From a checkpoint of a small transformer trained on Wikipedia: rotary positions, 4378 steps.
Each number is 200 + 20 x the weight over its row's rms, rounded and kept within 0 to 999. Layers, rows and columns count from 0. The size before them is the row's rms in percent of the matrix's.

# up: layer 2 MLP up, 704x256, rms 0.219, rows 544-610, columns 224-255
# down: layer 2 MLP down (transposed), 704x256, rms 0.152, rows 544-610, columns 224-255
# gate: layer 2 MLP gate, 704x256, rms 0.222, rows 545-610, columns 224-255
up544,100,198,225,175,194,228,199,217,196,209,218,191,184,218,210,203,166,192,192,221,201,193,216,162,191,195,197,187,233,145,211,175,204
down544,101,211,232,188,186,192,196,173,218,207,178,211,200,221,192,171,178,221,211,146,217,189,191,185,215,136,195,166,201,185,197,213,172
gate545,099,180,174,202,201,186,199,239,177,176,198,199,192,222,178,170,196,187,184,205,213,204,154,179,200,206,194,191,207,198,193,166,198
up545,099,208,244,215,190,200,208,198,194,177,149,198,142,232,213,210,198,215,210,213,193,194,184,182,177,248,197,184,194,168,191,221,192
down545,100,209,160,205,177,210,168,184,189,187,195,213,181,238,202,160,195,166,203,213,229,194,187,205,212,239,198,181,197,172,233,207,168
gate546,090,180,211,195,223,198,183,219,231,210,197,199,232,214,197,180,198,211,200,217,225,187,218,152,186,213,204,211,224,250,186,223,177
up546,090,169,210,180,219,222,179,198,208,218,207,207,230,224,207,191,187,187,178,169,192,197,214,167,219,170,249,196,217,229,208,184,163
down546,093,163,192,195,259,212,198,204,195,233,198,189,244,219,195,188,176,224,214,185,175,161,224,170,208,200,219,221,214,233,196,238,190
gate547,107,205,211,173,222,217,205,238,185,170,189,227,168,210,203,205,215,237,178,199,203,191,175,157,184,191,234,235,158,200,199,209,179
up547,106,192,216,201,169,201,178,215,178,209,204,218,219,193,208,208,183,236,245,205,210,159,200,193,206,212,196,190,214,193,192,198,190
down547,107,195,232,216,225,207,198,199,211,203,185,204,214,196,240,188,214,197,217,233,212,183,206,210,246,186,153,184,215,246,202,213,145
gate548,099,220,203,192,209,192,195,208,181,220,225,219,211,218,207,172,192,195,197,185,201,221,210,210,187,189,203,211,199,247,171,224,211
up548,100,214,203,157,199,182,201,202,218,204,193,206,187,210,216,175,167,186,217,147,217,212,210,244,183,218,188,200,167,257,176,196,188
down548,099,194,202,169,216,212,201,215,163,247,199,181,185,205,226,182,197,215,193,216,82,199,238,213,159,180,191,181,201,213,193,215,200
gate549,101,175,175,190,225,214,226,206,145,194,196,192,180,211,162,178,229,172,225,210,186,200,185,176,194,195,206,214,208,210,207,189,209
up549,102,186,202,181,189,188,200,225,221,209,192,217,220,239,184,166,184,190,180,235,176,154,160,157,230,231,200,204,208,173,233,183,217
down549,099,183,202,213,231,205,187,215,187,222,184,192,186,197,188,181,206,183,212,193,170,191,219,162,182,203,200,208,197,186,246,207,210
gate550,091,214,197,186,182,206,181,202,224,175,192,196,194,185,212,210,208,168,209,191,178,177,204,201,188,209,198,175,197,195,220,203,226
up550,089,214,200,205,205,200,199,185,223,221,225,240,198,181,174,247,214,186,229,218,212,196,206,168,206,222,219,229,216,192,223,184,201
down550,088,217,239,159,221,216,171,185,207,178,200,241,198,203,216,170,223,191,198,199,162,222,188,210,188,162,238,214,196,209,238,211,212
gate551,096,182,181,194,185,189,187,238,214,195,170,187,233,210,199,176,189,203,207,216,220,186,209,193,177,186,191,175,194,201,242,200,179
up551,091,199,181,214,194,192,164,236,191,198,233,183,192,201,234,203,194,203,184,210,244,154,202,178,186,157,202,167,212,207,208,205,208
down551,098,227,214,218,194,199,185,188,198,173,233,207,216,189,210,192,202,208,200,197,227,223,214,179,189,194,173,230,194,181,264,165,171
gate552,100,197,178,187,189,223,173,226,190,194,183,241,150,226,215,161,167,215,203,217,214,201,191,178,199,202,187,187,223,175,189,215,246
up552,095,200,203,211,203,165,182,196,188,235,212,201,206,217,177,210,193,213,230,190,211,195,188,181,220,179,181,195,215,224,187,182,194
down552,099,203,200,187,207,193,202,200,206,238,206,198,183,180,218,186,222,158,184,189,101,215,212,210,199,195,192,209,219,196,191,215,127
gate553,101,202,229,195,180,198,192,210,226,176,191,205,210,223,195,211,216,187,180,235,225,210,213,195,196,246,186,210,174,219,234,206,241
up553,098,204,196,223,181,174,182,193,174,172,233,213,207,218,229,252,184,223,222,181,217,219,242,211,226,178,201,199,137,203,179,207,203
down553,098,168,203,174,217,210,203,243,215,214,165,225,195,216,194,136,229,174,207,218,142,216,171,188,210,219,202,185,198,173,202,219,187
gate554,100,247,198,187,192,197,191,223,238,206,193,200,181,194,209,201,166,201,172,253,177,194,201,210,187,197,185,157,202,208,193,206,207
up554,104,181,187,175,175,188,218,194,190,182,227,210,201,148,158,190,209,206,216,164,191,180,213,185,214,199,190,218,176,212,170,181,209
down554,097,171,205,194,162,196,204,210,214,183,216,217,252,196,185,194,177,173,198,184,236,171,240,191,185,225,202,221,190,179,209,187,210
gate555,097,169,198,171,186,242,210,211,209,229,200,220,197,202,193,209,169,192,210,212,197,206,194,199,223,203,214,214,207,175,184,227,215
up555,102,170,215,227,189,204,174,181,170,218,202,207,194,195,212,226,209,167,182,201,197,200,175,200,196,218,197,190,208,245,212,205,204
down555,104,173,205,224,191,232,180,149,201,201,193,194,234,188,174,208,181,226,241,206,212,172,202,219,195,193,194,201,197,195,192,222,200
gate556,096,207,225,187,185,216,205,210,249,221,205,213,192,194,173,189,175,194,190,195,214,213,197,219,210,203,194,179,224,156,215,177,190
up556,102,223,219,176,227,217,179,230,178,196,219,188,223,167,192,209,176,210,217,192,188,189,161,151,245,195,228,183,196,184,225,197,152
down556,100,204,231,164,180,190,232,197,177,216,190,209,195,165,191,186,196,196,227,179,174,194,210,197,183,194,191,214,198,216,206,146,184
gate557,106,220,217,214,187,170,228,207,190,197,198,193,211,172,180,188,190,181,186,172,212,200,218,217,233,196,189,221,193,205,190,192,182
up557,099,136,203,214,192,208,206,197,219,197,204,210,194,188,224,220,208,176,174,235,202,194,175,209,195,232,187,188,196,204,210,205,185
down557,100,177,210,226,200,185,169,205,190,193,189,203,223,186,201,151,194,217,222,200,206,195,153,192,200,220,231,207,181,186,184,170,220
gate558,087,188,182,207,212,216,175,194,180,219,213,228,201,178,218,226,165,240,219,207,235,209,194,207,187,222,186,225,189,194,168,190,217
up558,085,185,210,221,204,177,217,196,176,186,217,204,208,197,209,168,226,195,185,221,183,222,231,172,174,200,182,161,182,183,225,229,171
down558,092,192,218,197,214,194,211,176,205,169,221,221,237,210,193,192,205,192,204,204,184,194,201,195,213,181,182,195,200,202,262,225,197
gate559,106,246,203,195,177,193,184,225,223,232,203,233,199,189,216,195,214,173,175,209,201,185,180,171,211,180,178,209,171,225,173,189,245
up559,100,228,209,200,218,220,223,172,206,227,199,209,204,192,187,200,229,187,245,192,196,200,191,197,171,210,193,198,196,164,198,192,216
down559,103,187,177,178,198,199,194,178,155,212,179,195,226,208,183,200,204,194,194,193,212,197,189,200,198,221,194,202,190,198,200,213,197
gate560,087,211,213,175,214,223,205,198,220,175,250,181,197,191,221,236,221,198,205,135,203,186,211,197,195,231,179,213,231,218,155,176,213
up560,088,202,219,199,214,206,216,196,185,230,211,232,231,202,181,143,190,230,222,213,203,227,157,204,174,202,198,192,211,213,199,216,193
down560,099,194,199,224,215,191,213,192,206,184,166,220,196,203,195,177,204,172,187,210,287,245,166,211,183,195,233,198,199,178,246,211,131
gate561,098,217,200,206,199,197,193,218,199,202,199,233,195,136,211,214,205,193,225,205,216,180,220,209,213,195,171,149,208,239,163,200,178
up561,100,182,190,198,206,168,220,213,185,204,153,176,182,206,203,188,226,255,214,215,180,220,186,178,177,200,169,205,208,183,201,240,187
down561,104,188,196,204,177,214,197,216,197,183,208,224,223,179,216,199,200,218,218,197,322,192,205,218,177,209,195,189,188,183,204,187,180
gate562,098,197,193,198,179,178,190,205,241,215,208,210,187,188,151,209,207,203,186,202,208,184,192,215,208,185,214,216,180,216,171,200,178
up562,102,156,199,189,198,195,193,237,229,183,236,217,233,204,188,233,183,196,184,177,200,212,192,201,227,228,222,185,199,173,206,213,196
down562,100,193,167,236,220,205,244,237,214,233,189,206,199,200,234,217,188,248,217,234,263,200,192,195,211,182,219,217,230,183,196,199,220
gate563,097,219,194,187,209,204,202,185,190,214,202,183,193,238,157,201,218,184,207,200,181,217,205,198,213,200,178,219,197,192,198,200,181
up563,104,199,153,158,189,200,217,206,175,178,166,208,232,237,215,205,189,195,207,167,201,191,195,193,178,219,169,208,197,167,204,236,202
down563,102,190,213,195,218,201,186,208,226,170,177,196,195,179,226,213,199,192,171,197,329,224,208,221,211,191,217,178,195,220,193,181,179
gate564,100,235,206,190,226,224,217,231,197,187,235,213,206,202,187,185,199,199,196,200,191,176,175,206,190,203,189,194,193,226,195,194,224
up564,094,206,214,192,232,210,204,198,236,182,215,183,214,220,238,220,188,184,222,168,178,218,184,200,215,202,203,196,207,183,206,189,221
down564,096,183,184,212,215,195,188,207,236,192,202,183,205,169,181,208,194,203,205,195,202,194,191,214,210,184,194,219,202,217,203,245,229
gate565,084,196,206,231,199,185,202,195,190,194,200,215,163,175,202,209,233,189,236,186,207,197,203,210,223,198,224,197,227,189,191,189,210
up565,085,188,199,210,160,177,216,225,187,216,158,179,212,206,208,210,222,192,235,183,205,189,153,215,172,262,206,171,233,215,225,197,210
down565,089,180,188,228,234,194,215,158,162,196,204,183,192,195,208,214,205,197,191,210,235,190,218,209,203,193,194,201,198,173,167,178,259
gate566,091,207,190,156,219,183,195,213,249,212,200,224,240,207,189,188,210,195,225,241,192,206,138,196,223,168,195,191,181,177,216,228,193
up566,091,216,190,206,176,149,205,214,202,220,216,167,202,182,224,227,209,211,198,180,203,192,232,208,199,210,227,217,204,179,211,192,203
down566,098,197,190,226,225,194,221,209,190,187,194,199,182,174,158,179,223,223,188,180,144,201,182,217,226,236,191,193,201,215,198,204,222
gate567,091,198,219,176,203,185,218,214,192,196,215,184,250,188,214,196,191,174,199,199,215,207,170,213,175,209,190,202,195,212,196,203,213
up567,094,157,204,185,192,236,217,206,184,190,208,203,182,256,235,170,213,182,199,156,203,220,180,178,203,214,197,193,206,157,200,224,169
down567,092,207,192,188,210,172,237,183,200,206,190,182,201,195,188,194,210,223,179,229,192,173,223,214,199,228,194,219,191,193,221,202,216
gate568,105,199,209,194,196,218,221,228,201,231,176,214,184,192,191,232,228,195,204,212,209,203,157,197,193,209,211,198,224,194,172,208,168
up568,101,218,195,227,187,173,231,208,172,201,224,192,242,183,199,204,216,255,192,204,201,169,175,183,205,218,175,184,190,202,177,223,229
down568,107,227,192,202,192,170,199,198,143,173,205,194,202,209,179,192,209,199,224,205,211,194,229,179,216,236,215,209,214,169,173,177,210
gate569,100,222,218,180,196,204,194,201,217,193,191,164,188,241,208,217,205,216,187,193,196,187,250,188,198,212,216,193,225,215,202,213,216
up569,100,215,235,204,213,220,185,225,202,198,207,184,192,225,198,210,199,166,234,200,208,221,227,201,183,187,165,217,210,210,193,194,234
down569,095,189,176,228,202,185,182,178,201,188,201,188,206,198,211,172,186,163,214,228,204,213,181,194,158,173,200,176,180,244,229,259,190
gate570,106,222,208,190,197,244,182,187,199,184,184,211,189,223,202,206,216,166,201,207,182,188,205,190,207,223,209,224,228,205,171,211,205
up570,103,159,170,204,198,213,153,174,178,206,207,217,190,184,218,196,230,193,189,210,215,229,175,219,212,186,226,206,211,210,182,207,183
down570,105,159,203,188,176,213,168,204,194,200,194,217,164,201,192,217,226,186,203,212,222,183,240,195,211,176,195,169,184,212,197,188,191
gate571,095,222,226,203,207,171,248,189,213,200,203,179,211,204,214,203,225,191,210,184,210,217,194,156,212,184,193,216,180,234,180,257,194
up571,095,183,242,199,206,201,178,233,213,183,226,248,197,205,182,207,185,206,191,211,213,207,229,200,216,175,211,194,211,194,197,154,175
down571,096,212,226,182,228,172,182,216,221,179,214,201,208,179,182,230,202,177,167,220,234,190,230,218,182,194,168,198,186,175,202,225,192
gate572,095,190,245,197,204,202,190,205,231,194,208,228,188,227,229,201,213,194,203,176,193,210,214,207,218,228,210,202,188,177,204,221,207
up572,098,174,181,170,210,178,197,192,228,224,171,192,228,195,211,209,208,210,155,188,203,167,200,201,224,171,177,189,195,172,212,213,212
down572,096,209,177,195,176,188,188,199,191,178,170,194,166,200,224,196,244,186,187,183,138,215,192,220,200,217,207,209,185,177,161,167,197
gate573,100,198,188,181,196,179,162,206,170,225,211,240,206,216,142,193,167,154,217,207,197,201,191,239,197,206,207,212,210,181,191,202,212
up573,095,208,243,211,184,202,202,193,178,177,213,226,164,191,229,206,231,173,223,194,193,190,181,185,201,226,187,204,180,182,193,195,194
down573,096,228,207,191,173,196,185,214,188,225,186,214,196,200,200,188,228,169,192,208,253,195,185,221,186,213,216,208,197,218,201,199,200
gate574,094,203,218,202,198,181,197,211,208,188,218,193,216,206,170,191,231,205,179,233,208,225,213,198,220,175,157,204,213,191,193,222,208
up574,098,188,191,217,199,190,188,176,186,200,187,230,205,206,222,190,216,208,225,166,181,185,177,181,225,201,162,202,223,189,212,158,196
down574,099,189,196,190,196,207,200,164,158,169,226,240,210,200,221,217,204,201,217,201,69,211,204,191,213,227,222,185,206,191,203,212,197
gate575,097,208,204,188,183,221,195,194,192,189,217,191,177,193,182,202,156,185,190,174,202,183,195,210,179,234,206,189,229,208,193,195,174
up575,096,196,189,178,183,213,212,156,194,228,199,220,210,205,235,205,218,217,198,214,232,218,185,205,235,215,189,197,216,202,235,212,222
down575,095,212,184,202,206,175,163,187,215,231,216,184,182,208,213,239,178,176,193,207,183,159,212,191,239,181,201,211,208,226,199,232,209
gate576,096,210,180,204,208,198,162,245,197,216,166,193,189,207,184,208,215,161,223,194,176,200,212,192,205,217,194,189,204,193,216,190,211
up576,099,206,205,164,199,241,206,167,188,198,178,198,183,188,195,169,185,205,182,212,185,206,218,193,187,227,206,224,224,200,199,209,196
down576,100,231,202,138,196,234,203,198,190,200,183,169,213,187,160,228,188,208,204,180,137,251,218,187,176,209,209,201,192,198,178,197,219
gate577,101,223,196,204,214,196,192,214,239,210,197,193,220,209,179,179,195,202,226,205,178,198,187,190,270,197,196,223,198,200,193,239,183
up577,102,204,196,250,219,224,226,209,221,203,153,151,235,207,181,194,239,165,234,172,215,234,213,186,199,157,194,196,192,200,177,203,203
down577,097,188,222,182,225,203,190,200,209,197,223,173,191,239,235,221,257,222,203,227,293,199,199,196,206,194,191,220,229,207,180,201,180
gate578,096,233,188,161,237,193,216,186,179,197,200,217,178,240,180,211,187,199,238,180,218,194,233,214,190,225,160,210,203,208,187,197,223
up578,096,221,194,189,212,174,194,200,215,185,182,174,195,217,202,195,215,186,208,185,190,201,198,189,215,214,209,214,209,183,171,182,204
down578,097,206,199,225,187,186,216,193,227,178,198,196,197,159,185,185,210,187,192,172,234,179,184,178,197,229,205,222,209,201,218,231,201
gate579,102,211,219,194,205,183,217,199,214,192,173,248,192,210,209,192,201,173,212,200,203,197,195,218,207,206,208,158,163,197,190,205,207
up579,107,179,233,176,206,188,174,169,181,211,204,206,219,216,240,197,192,177,184,198,213,188,180,183,172,180,232,226,207,177,216,170,173
down579,104,198,185,212,184,183,175,219,191,217,185,228,230,220,203,201,217,228,200,199,204,152,182,199,206,176,210,180,187,200,215,202,187
gate580,100,212,204,220,180,194,164,182,230,173,229,236,186,204,207,187,179,196,189,221,221,186,182,187,206,206,199,199,206,184,195,168,226
up580,099,219,204,193,200,150,165,208,185,174,248,215,217,178,173,178,180,208,178,210,218,169,197,204,184,221,203,194,244,232,207,211,230
down580,100,210,213,230,175,217,210,239,197,212,202,158,192,189,233,227,209,186,198,177,200,197,182,190,202,215,186,163,213,229,197,197,237
gate581,104,202,219,214,197,149,196,241,206,201,208,219,189,240,180,204,207,189,187,180,227,218,195,188,193,192,196,200,165,174,168,206,200
up581,097,198,161,195,188,207,186,224,174,214,222,224,199,213,209,206,230,224,187,172,197,217,192,184,192,239,175,195,207,198,177,211,228
down581,100,207,181,223,227,206,217,215,163,197,223,208,193,225,219,208,200,174,166,199,199,180,170,200,196,222,207,201,162,178,216,230,182
gate582,098,205,200,180,215,185,217,184,198,229,189,175,196,203,201,162,212,198,178,217,208,190,212,213,218,194,183,196,195,195,229,177,195
up582,101,205,184,194,198,198,206,202,186,183,193,213,223,169,224,186,205,204,176,192,201,217,212,218,203,198,212,166,182,185,192,248,199
down582,098,210,199,192,176,214,237,189,167,189,207,202,203,226,190,186,212,204,182,217,278,173,213,197,238,202,229,177,184,160,242,257,214
gate583,100,193,204,183,209,186,179,193,201,213,178,199,184,202,203,183,194,190,218,197,208,176,224,226,200,204,194,223,208,183,184,199,221
up583,102,202,198,224,198,206,235,212,207,206,203,147,225,203,213,206,185,187,205,180,171,183,223,185,199,223,204,222,234,206,177,185,161
down583,103,222,214,221,207,187,221,182,200,218,217,196,195,189,200,189,193,223,215,194,153,194,185,200,206,198,220,207,218,221,193,230,184
gate584,100,199,222,224,205,209,222,199,190,186,222,195,220,187,240,215,186,222,217,173,200,183,244,195,196,199,237,209,202,191,192,171,203
up584,102,211,214,184,203,198,167,224,199,174,185,242,184,213,202,193,216,189,204,245,197,231,157,191,202,203,214,211,184,197,203,189,222
down584,099,196,209,175,208,203,180,226,177,204,226,225,180,219,201,187,212,183,173,219,261,227,192,191,211,196,205,221,176,189,201,227,190
gate585,102,228,183,214,170,191,197,191,203,178,172,193,210,206,170,206,177,198,209,217,185,185,186,218,186,198,195,141,205,196,223,233,217
up585,104,195,190,201,230,211,185,209,162,215,189,202,183,165,220,224,194,196,186,208,172,224,205,174,181,193,176,218,208,202,188,246,198
down585,102,196,170,223,195,182,195,195,220,217,192,228,196,175,211,195,199,199,165,243,200,197,238,199,221,197,182,217,205,198,193,234,199
gate586,100,227,217,206,204,230,209,207,185,197,229,202,233,221,190,194,217,177,193,189,209,224,200,201,212,191,184,187,174,209,231,213,217
up586,101,146,187,196,204,212,212,204,219,232,202,175,216,162,200,221,210,181,196,179,198,184,211,185,189,184,216,151,205,244,210,164,201
down586,102,208,226,228,215,195,170,212,163,188,192,163,203,210,217,190,215,199,174,195,221,207,171,181,142,216,222,181,196,228,194,193,222
gate587,107,234,203,201,212,210,211,230,209,206,214,190,167,180,184,206,227,184,179,208,187,206,222,215,177,238,213,169,232,187,223,184,197
up587,104,190,160,232,166,212,195,211,186,202,193,190,238,234,182,230,170,199,172,195,210,199,170,167,183,217,199,222,212,173,180,200,208
down587,101,185,183,170,191,201,177,211,210,188,196,186,196,188,203,199,197,175,207,150,175,210,217,159,171,211,214,190,196,200,204,204,151
gate588,094,195,206,235,206,160,179,193,198,207,237,199,172,204,169,151,259,213,184,174,177,223,215,175,221,191,208,210,227,188,175,181,199
up588,096,191,183,193,226,240,199,198,207,194,214,226,192,207,206,196,172,208,194,161,189,202,166,157,175,250,228,194,213,215,197,219,205
down588,097,197,218,161,195,197,163,207,177,218,164,188,192,193,189,218,211,179,232,208,153,208,219,197,221,210,222,191,192,192,225,198,223
gate589,099,194,185,213,202,209,203,176,224,194,199,201,185,192,200,228,211,204,225,231,218,233,184,209,212,215,201,217,221,191,202,192,219
up589,101,227,218,210,212,240,207,204,204,200,206,183,221,218,207,196,219,191,182,197,184,194,193,189,198,199,203,228,213,194,207,230,212
down589,103,207,209,164,207,204,215,183,218,195,205,203,201,175,202,185,207,208,182,198,222,195,182,215,182,224,226,176,216,217,226,185,154
gate590,095,238,231,235,188,201,167,181,220,227,243,250,173,200,174,190,190,214,186,192,226,215,203,192,194,239,196,229,235,222,241,196,176
up590,090,209,230,204,194,215,188,232,181,213,177,184,211,239,197,190,196,205,163,207,203,197,201,208,170,226,215,159,206,218,180,206,180
down590,095,220,219,225,209,218,177,201,201,212,214,211,204,214,164,198,180,232,155,197,51,199,179,187,175,189,227,185,199,197,197,225,227
gate591,102,194,231,193,169,170,205,200,206,173,197,216,231,188,168,193,218,185,205,192,216,219,219,210,187,180,208,215,218,201,157,200,195
up591,106,177,205,202,205,161,225,197,190,190,229,174,190,201,230,244,199,169,210,169,190,202,167,206,183,200,189,219,165,226,206,217,214
down591,106,194,227,194,201,191,196,179,211,184,231,166,181,210,217,184,207,180,175,181,190,198,193,179,120,196,189,186,178,223,226,186,224
gate592,102,231,179,190,157,216,169,206,186,241,221,165,215,196,203,191,214,204,245,204,214,242,218,192,243,198,163,215,219,209,220,178,189
up592,104,186,208,234,177,178,184,189,209,212,235,202,161,174,214,225,178,202,208,208,184,174,231,223,201,197,200,206,210,209,216,186,194
down592,102,166,155,205,228,223,216,195,205,166,215,236,204,174,248,203,203,204,197,220,204,209,197,232,216,182,215,170,204,222,206,185,222
gate593,105,187,174,241,198,200,210,204,227,188,203,211,184,161,212,180,179,191,196,211,210,193,237,219,149,199,194,223,202,179,192,226,191
up593,106,199,214,175,194,195,192,200,229,238,203,168,205,221,233,229,200,175,179,202,205,191,166,182,174,186,195,197,232,195,195,188,166
down593,108,216,248,194,182,207,177,211,225,209,227,203,230,211,191,218,202,203,265,231,232,195,180,200,170,197,193,186,181,208,158,183,181
gate594,102,207,212,202,156,181,209,192,190,204,178,209,210,178,184,182,201,178,203,194,193,224,215,208,193,204,207,213,191,198,197,194,179
up594,101,177,210,184,209,187,228,162,183,188,240,212,196,161,165,223,208,239,199,185,212,204,206,201,207,230,207,177,215,210,202,192,199
down594,100,220,192,177,228,192,188,240,205,227,199,190,214,241,184,193,221,210,218,198,152,214,187,177,197,211,240,211,228,166,223,200,211
gate595,100,217,207,225,216,187,213,222,201,184,229,198,205,145,218,209,201,170,203,191,192,171,216,181,165,206,231,206,199,199,202,179,202
up595,104,197,195,197,187,200,199,207,191,192,189,221,191,195,195,212,203,182,211,202,188,180,186,211,193,203,190,205,186,197,221,224,198
down595,102,214,179,222,226,179,184,207,227,221,165,216,254,227,196,188,189,187,155,191,201,191,211,182,186,222,199,195,214,172,203,191,223
gate596,098,200,227,154,147,234,207,202,192,176,224,233,182,222,196,193,190,222,170,216,204,196,203,206,160,197,197,236,216,197,189,161,164
up596,097,179,177,179,234,207,176,189,203,192,204,220,204,168,217,179,197,209,196,219,182,231,168,203,152,213,177,216,215,198,185,203,199
down596,100,220,181,192,217,205,229,201,210,174,202,183,193,219,182,161,204,161,191,219,193,224,197,211,188,187,184,175,226,192,202,214,190
gate597,093,217,205,216,196,193,205,220,191,175,200,169,158,220,177,208,224,206,187,181,195,186,189,230,218,215,194,224,163,163,197,183,176
up597,097,207,202,225,222,204,214,191,181,193,202,213,198,209,171,216,180,176,230,214,217,231,199,186,219,174,170,189,222,192,221,218,187
down597,099,199,136,191,212,214,205,181,193,207,205,180,226,211,218,182,187,195,221,204,203,253,239,171,238,204,159,213,207,237,223,199,189
gate598,104,205,199,188,197,190,215,229,213,224,202,242,166,180,204,233,181,214,221,172,205,209,186,192,191,226,197,195,232,227,228,197,172
up598,098,240,227,224,200,157,194,224,179,211,212,188,220,240,203,175,202,192,163,184,213,207,202,162,202,214,190,196,211,225,209,214,207
down598,098,192,188,201,195,192,198,202,206,184,229,222,206,202,211,215,228,217,194,157,192,203,208,212,222,173,205,163,215,183,188,171,189
gate599,103,204,183,189,200,191,186,191,215,175,199,207,195,186,227,198,211,200,212,185,182,195,184,205,228,192,204,209,200,187,185,201,165
up599,102,199,237,208,208,177,206,215,210,185,165,197,184,175,221,225,215,182,206,193,177,199,224,222,182,215,186,206,174,220,182,198,173
down599,102,189,209,214,224,195,226,188,199,174,191,284,191,186,238,253,163,206,189,190,73,178,210,203,218,185,157,213,175,218,217,221,180
gate600,096,207,199,215,205,197,220,231,214,213,213,211,155,190,206,163,172,212,205,194,202,191,196,156,211,204,213,208,222,197,226,162,153
up600,092,176,166,185,179,231,230,209,200,234,213,214,203,176,205,139,185,190,232,197,205,218,228,166,175,195,194,167,224,188,197,200,209
down600,097,183,211,197,210,227,207,177,179,200,217,207,181,226,201,206,219,208,216,216,224,226,218,194,203,220,203,164,227,170,160,163,197
gate601,100,197,222,214,222,198,216,213,204,193,192,238,185,217,163,204,211,195,218,159,184,211,225,202,226,222,213,214,205,218,201,200,192
up601,099,209,205,179,214,199,203,209,184,226,181,208,192,216,237,214,177,169,206,207,196,198,218,235,171,194,232,228,203,228,198,194,216
down601,101,210,189,172,175,190,159,198,222,205,227,182,201,207,195,227,180,192,205,198,217,233,190,215,243,217,211,201,208,201,218,183,202
gate602,098,183,204,203,194,190,216,184,229,181,191,213,208,209,207,186,195,196,199,203,178,212,224,193,175,245,208,181,177,204,200,220,157
up602,096,216,200,200,187,197,228,218,212,221,190,215,200,184,193,186,205,184,185,207,222,201,204,150,175,188,213,178,182,191,207,221,209
down602,098,185,205,203,231,200,184,154,188,173,191,190,213,163,186,171,217,194,214,201,182,174,195,201,204,240,206,190,190,184,211,208,192
gate603,095,237,231,211,212,220,178,214,205,175,204,193,201,223,220,200,192,191,202,196,238,191,188,230,218,193,215,207,209,189,197,204,202
up603,100,195,183,188,186,196,221,189,201,219,198,178,204,195,228,182,197,168,153,180,195,198,194,225,168,224,185,185,202,228,191,223,196
down603,097,190,184,191,214,192,220,207,171,179,177,207,229,222,207,214,208,230,199,208,207,215,226,185,209,166,179,220,191,199,211,193,232
gate604,102,218,232,189,198,215,193,227,185,163,192,211,186,182,174,209,208,171,224,211,207,207,208,207,175,212,139,191,216,217,179,231,204
up604,095,212,203,186,185,191,180,191,201,209,192,201,204,223,172,247,221,185,192,185,208,168,208,186,202,218,196,189,215,209,205,193,188
down604,097,247,194,167,252,241,210,206,214,214,184,173,184,223,158,178,191,197,167,182,192,214,212,188,196,214,198,222,211,185,196,198,184
gate605,101,207,196,191,192,206,168,221,213,163,229,186,160,196,151,156,188,170,190,186,166,216,214,205,232,196,183,176,201,214,187,180,228
up605,098,168,213,203,226,211,182,165,194,234,215,172,170,185,186,203,209,202,192,182,253,213,204,193,192,221,219,175,192,211,201,206,208
down605,096,182,231,175,240,222,164,150,209,198,191,182,167,217,183,216,185,215,191,185,215,232,207,200,258,205,205,222,214,204,216,221,188
gate606,101,210,240,200,198,189,201,179,203,192,230,222,206,182,201,215,178,207,178,218,214,188,191,226,203,210,193,197,174,203,218,221,200
up606,099,174,211,181,229,186,208,248,197,186,194,215,213,184,231,207,198,200,176,204,198,229,213,201,201,188,180,221,202,211,185,196,162
down606,098,176,200,254,217,218,222,189,168,151,207,230,203,178,179,207,195,210,200,189,258,217,171,204,221,189,180,223,214,192,186,168,197
gate607,103,202,200,179,184,209,176,165,171,210,210,200,170,183,195,217,195,203,216,209,182,205,180,208,215,202,198,205,240,197,219,226,190
up607,103,159,207,198,221,201,214,180,186,214,226,214,215,194,221,225,212,199,158,185,192,211,175,218,195,205,221,194,181,217,197,194,220
down607,100,205,174,194,208,229,234,182,151,195,212,245,170,236,200,224,186,187,196,169,196,218,207,195,210,200,182,169,168,198,184,193,182
gate608,109,226,200,173,217,194,182,243,203,169,187,165,170,193,183,211,199,179,204,219,207,176,200,193,171,208,197,206,216,189,210,181,207
up608,104,207,220,197,199,204,215,207,185,180,220,182,191,175,183,199,174,218,156,205,202,228,227,180,212,249,222,203,212,179,184,194,176
down608,103,193,201,237,198,238,185,203,211,197,198,202,206,191,176,171,221,159,217,209,192,212,233,194,202,232,202,214,210,160,210,170,221
gate609,102,220,192,206,225,219,182,240,185,191,218,221,216,186,200,211,219,217,195,187,211,205,166,209,215,217,213,249,210,180,179,229,211
up609,099,195,187,222,200,182,212,206,209,229,216,199,160,235,158,189,200,198,178,212,215,197,190,197,231,218,203,192,224,150,180,214,147
down609,097,189,201,206,157,180,234,204,205,272,182,190,193,208,213,166,195,245,222,218,190,208,216,194,167,222,188,205,202,208,173,174,164
gate610,097,211,218,178,219,213,192,197,208,220,168,227,194,178,203,206,195,202,195,162,178,206,180,197,217,172,182,190,189,193,211,181,222
up610,101,207,216,210,232,226,215,190,194,214,216,210,175,207,166,180,189,186,229,176,178,204,188,204,199,171,209,131,203,212,163,191,199
down610,097,181,222,224,167,229,181,217,222,204,174,183,187,213,190,233,193,178,183,209,198,201,212,228,213,211,174,212,187,186,179,184,169